config.toml
n_layer = 14
d_model = 224
n_head = 4
n_kv_head = 4
head_dim = 64
d_mlp = 896
vocab_size = 6745
activation = "tanh_gelu"
norm = "layernorm"
norm_place = "pre"
norm_eps = 1e-05
positions = "learned"
qk_norm = false
attn_scale = 0.125
bias = "all"
tie_embeddings = true
parallel_block = false
init = "uniform"
init_std_qkv = 0.0265
init_std_o = 0.0
init_std_up = 0.0265
init_std_down = 0.0
optimizer = "soap_variant"
lr = 0.00366
beta1 = 0.95
beta2 = 0.99
weight_decay = 0.1
lr_head = 0.0112
grad_clip = 1.0
warmup_steps = 200
schedule = "wsd"
decay_fraction = 0.82
decay_shape = "linear"
final_lr_fraction = 0.0
batch_tokens = 65536
seq_len = 128
doc_mask = true
z_loss = 0.0001
train_tokens = 219300000
steps = 3347
dataset = "wikipedia_en"
Each number is 50 + 10 x the weight over its row's rms, rounded and kept within 0 to 99. Layers, rows and columns count from 0. The size before them is the row's rms in percent of the matrix's.

# layer 8 attention value, 256x224, rms 0.103, rows 20-41, columns 128-159
105:50 58 65 30 39 44 72 39 56 46 35 60 49 58 56 40 43 51 63 49 49 52 43 45 29 55 46 42 49 58 54 48
106:34 50 67 60 47 69 44 40 53 61 53 46 56 49 50 49 41 44 68 54 61 57 37 52 61 38 50 46 54 55 67 44
107:50 50 45 40 60 38 12 41 44 48 46 48 55 53 47 57 44 39 55 42 35 57 47 49 69 42 38 44 52 44 30 48
119:54 34 58 40 43 50 48 63 41 51 69 43 43 36 42 35 57 62 34 53 69 62 53 50 43 57 57 56 64 67 40 63
100:42 43 55 38 56 43 56 50 31 53 61 61 53 43 53 56 55 59 59 56 46 52 40 45 68 57 44 23 44 55 50 51
103:65 35 36 54 61 64 63 60 45 34 42 49 51 49 61 50 71 51 50 61 56 51 54 56 47 41 40 48 50 50 59 36
095:40 39 55 30 72 58 56 54 54 52 65 35 41 46 39 65 49 47 43 32 61 37 53 75 54 50 46 50 52 50 41 59
110:67 54 40 63 34 52 48 50 38 53 42 47 65 29 30 43 46 31 40 56 60 58 71 51 50 63 53 53 72 46 42 39
102:43 52 50 68 46 36 40 59 54 49 53 47 46 50 51 53 49 53 45 27 56 50 81 47 45 44 44 61 49 57 47 41
118:54 46 54 52 48 42 67 61 41 42 35 56 48 53 47 39 37 50 34 58 63 55 49 60 36 47 46 54 56 71 52 59
112:50 51 40 23 60 62 36 39 45 49 50 41 67 67 56 64 35 68 70 54 46 47 48 67 39 49 40 54 56 51 45 57
111:45 51 70 52 54 37 38 52 47 47 49 44 79 52 67 44 42 47 38 48 44 46 50 62 41 43 52 42 49 39 46 32
105:49 48 61 38 50 65 50 44 57 60 65 46 50 61 59 44 50 62 55 54 64 53 56 50 46 49 52 58 33 20 55 50
106:34 45 48 45 67 36 47 46 62 72 67 43 59 45 47 63 48 36 67 51 50 68 57 52 63 61 75 57 40 43 50 41
106:35 51 54 39 53 40 48 50 52 57 36 63 51 49 51 43 41 66 49 66 52 58 56 56 52 50 45 52 36 60 56 45
102:39 61 51 53 69 47 56 55 67 51 65 37 51 61 47 61 56 32 48 53 64 27 57 43 54 37 60 54 39 50 43 51
110:37 38 55 65 30 48 59 55 43 36 65 26 56 47 49 62 50 56 44 49 56 39 58 53 48 46 41 55 68 67 42 40
105:66 50 46 42 36 62 78 51 35 31 49 41 41 34 42 60 51 53 48 52 61 45 50 45 45 45 34 48 69 48 44 35
121:41 56 40 50 26 49 59 40 43 48 54 49 54 56 58 75 34 47 52 45 63 75 61 52 54 51 46 40 40 42 59 39
097:40 41 47 65 48 24 41 49 31 59 63 61 34 42 56 60 60 48 54 51 51 42 36 30 41 73 65 39 59 52 54 47
119:36 48 55 52 21 66 55 45 49 34 42 25 60 31 59 54 60 59 46 35 56 66 35 61 51 60 62 46 51 47 53 44
103:56 49 54 29 50 62 39 50 68 48 60 66 44 48 47 45 44 48 48 54 50 62 65 45 45 50 47 47 45 47 42 61
# layer 8 attention output (transposed), 256x224, rms 0.0873, rows 20-40, columns 128-159
096:44 52 39 62 57 44 59 56 38 38 40 60 68 55 55 36 41 72 54 66 37 65 55 57 49 48 67 48 34 51 58 69
103:27 43 52 44 53 42 50 60 35 50 40 49 38 45 56 47 57 46 53 64 51 48 60 49 43 64 54 56 50 48 43 50
098:71 39 28 38 52 57 53 40 43 32 66 50 56 51 56 45 48 36 40 51 59 42 49 56 75 34 58 41 58 54 58 51
116:38 44 44 53 48 57 50 47 67 53 51 64 33 53 66 43 57 51 55 65 60 40 46 47 37 54 48 59 47 24 63 38
097:33 60 48 59 44 47 47 68 37 67 36 52 66 44 35 52 31 44 56 33 54 63 67 49 76 49 48 47 30 48 56 43
103:58 29 60 53 55 50 35 53 44 38 42 53 54 48 56 44 43 42 55 38 35 60 57 65 37 58 43 72 55 39 50 50
093:51 27 42 52 42 42 54 51 58 49 47 44 63 46 52 57 34 41 62 33 55 50 52 42 34 36 60 41 50 51 57 25
099:56 47 67 65 41 62 32 58 50 44 33 50 29 47 45 43 54 61 35 29 45 38 57 65 59 48 54 54 47 44 41 53
104:66 53 55 55 46 40 44 48 42 46 45 44 69 45 34 50 46 59 37 56 61 59 47 49 47 55 47 30 50 54 53 32
105:48 42 40 43 55 50 46 57 33 37 60 40 46 46 67 61 58 27 62 60 66 61 41 55 43 42 52 59 45 32 59 45
107:64 63 59 40 40 42 60 75 45 39 45 40 71 50 41 47 46 42 63 67 56 52 53 51 48 44 64 47 46 52 40 54
105:62 49 27 44 45 42 48 54 41 40 46 47 30 63 33 48 61 49 43 60 47 43 57 31 59 48 55 57 51 61 77 50
107:55 46 56 50 48 27 62 55 56 51 41 51 56 47 40 46 46 48 52 47 49 49 47 53 40 47 68 45 60 68 50 56
101:46 49 47 48 62 49 56 54 52 49 46 54 43 41 47 52 44 60 33 46 52 47 69 62 49 40 36 40 57 76 49 49
101:55 45 42 34 54 53 45 48 31 41 59 42 57 41 63 53 52 49 40 48 38 54 40 50 45 34 38 46 44 39 67 51
102:57 63 33 42 51 46 56 60 54 57 34 54 48 58 44 39 46 46 63 47 58 59 41 41 56 54 41 48 53 72 55 49
103:38 73 53 63 45 60 37 51 56 25 53 36 39 40 50 35 58 52 42 45 43 53 54 47 56 46 48 37 42 49 46 51
099:46 51 41 49 66 51 32 42 63 43 60 53 47 57 56 49 34 64 49 24 54 52 39 34 34 77 51 45 45 63 77 48
111:65 62 59 48 53 51 44 46 56 42 50 42 54 71 51 50 48 70 41 50 42 46 31 44 66 55 56 47 49 55 57 67
098:68 56 37 54 53 57 47 28 68 30 53 45 51 51 48 46 45 43 36 48 61 59 52 45 41 56 36 54 60 59 43 43
107:57 50 52 62 52 52 46 49 60 54 59 57 46 39 69 59 47 56 33 52 39 58 64 47 47 65 43 48 40 57 53 43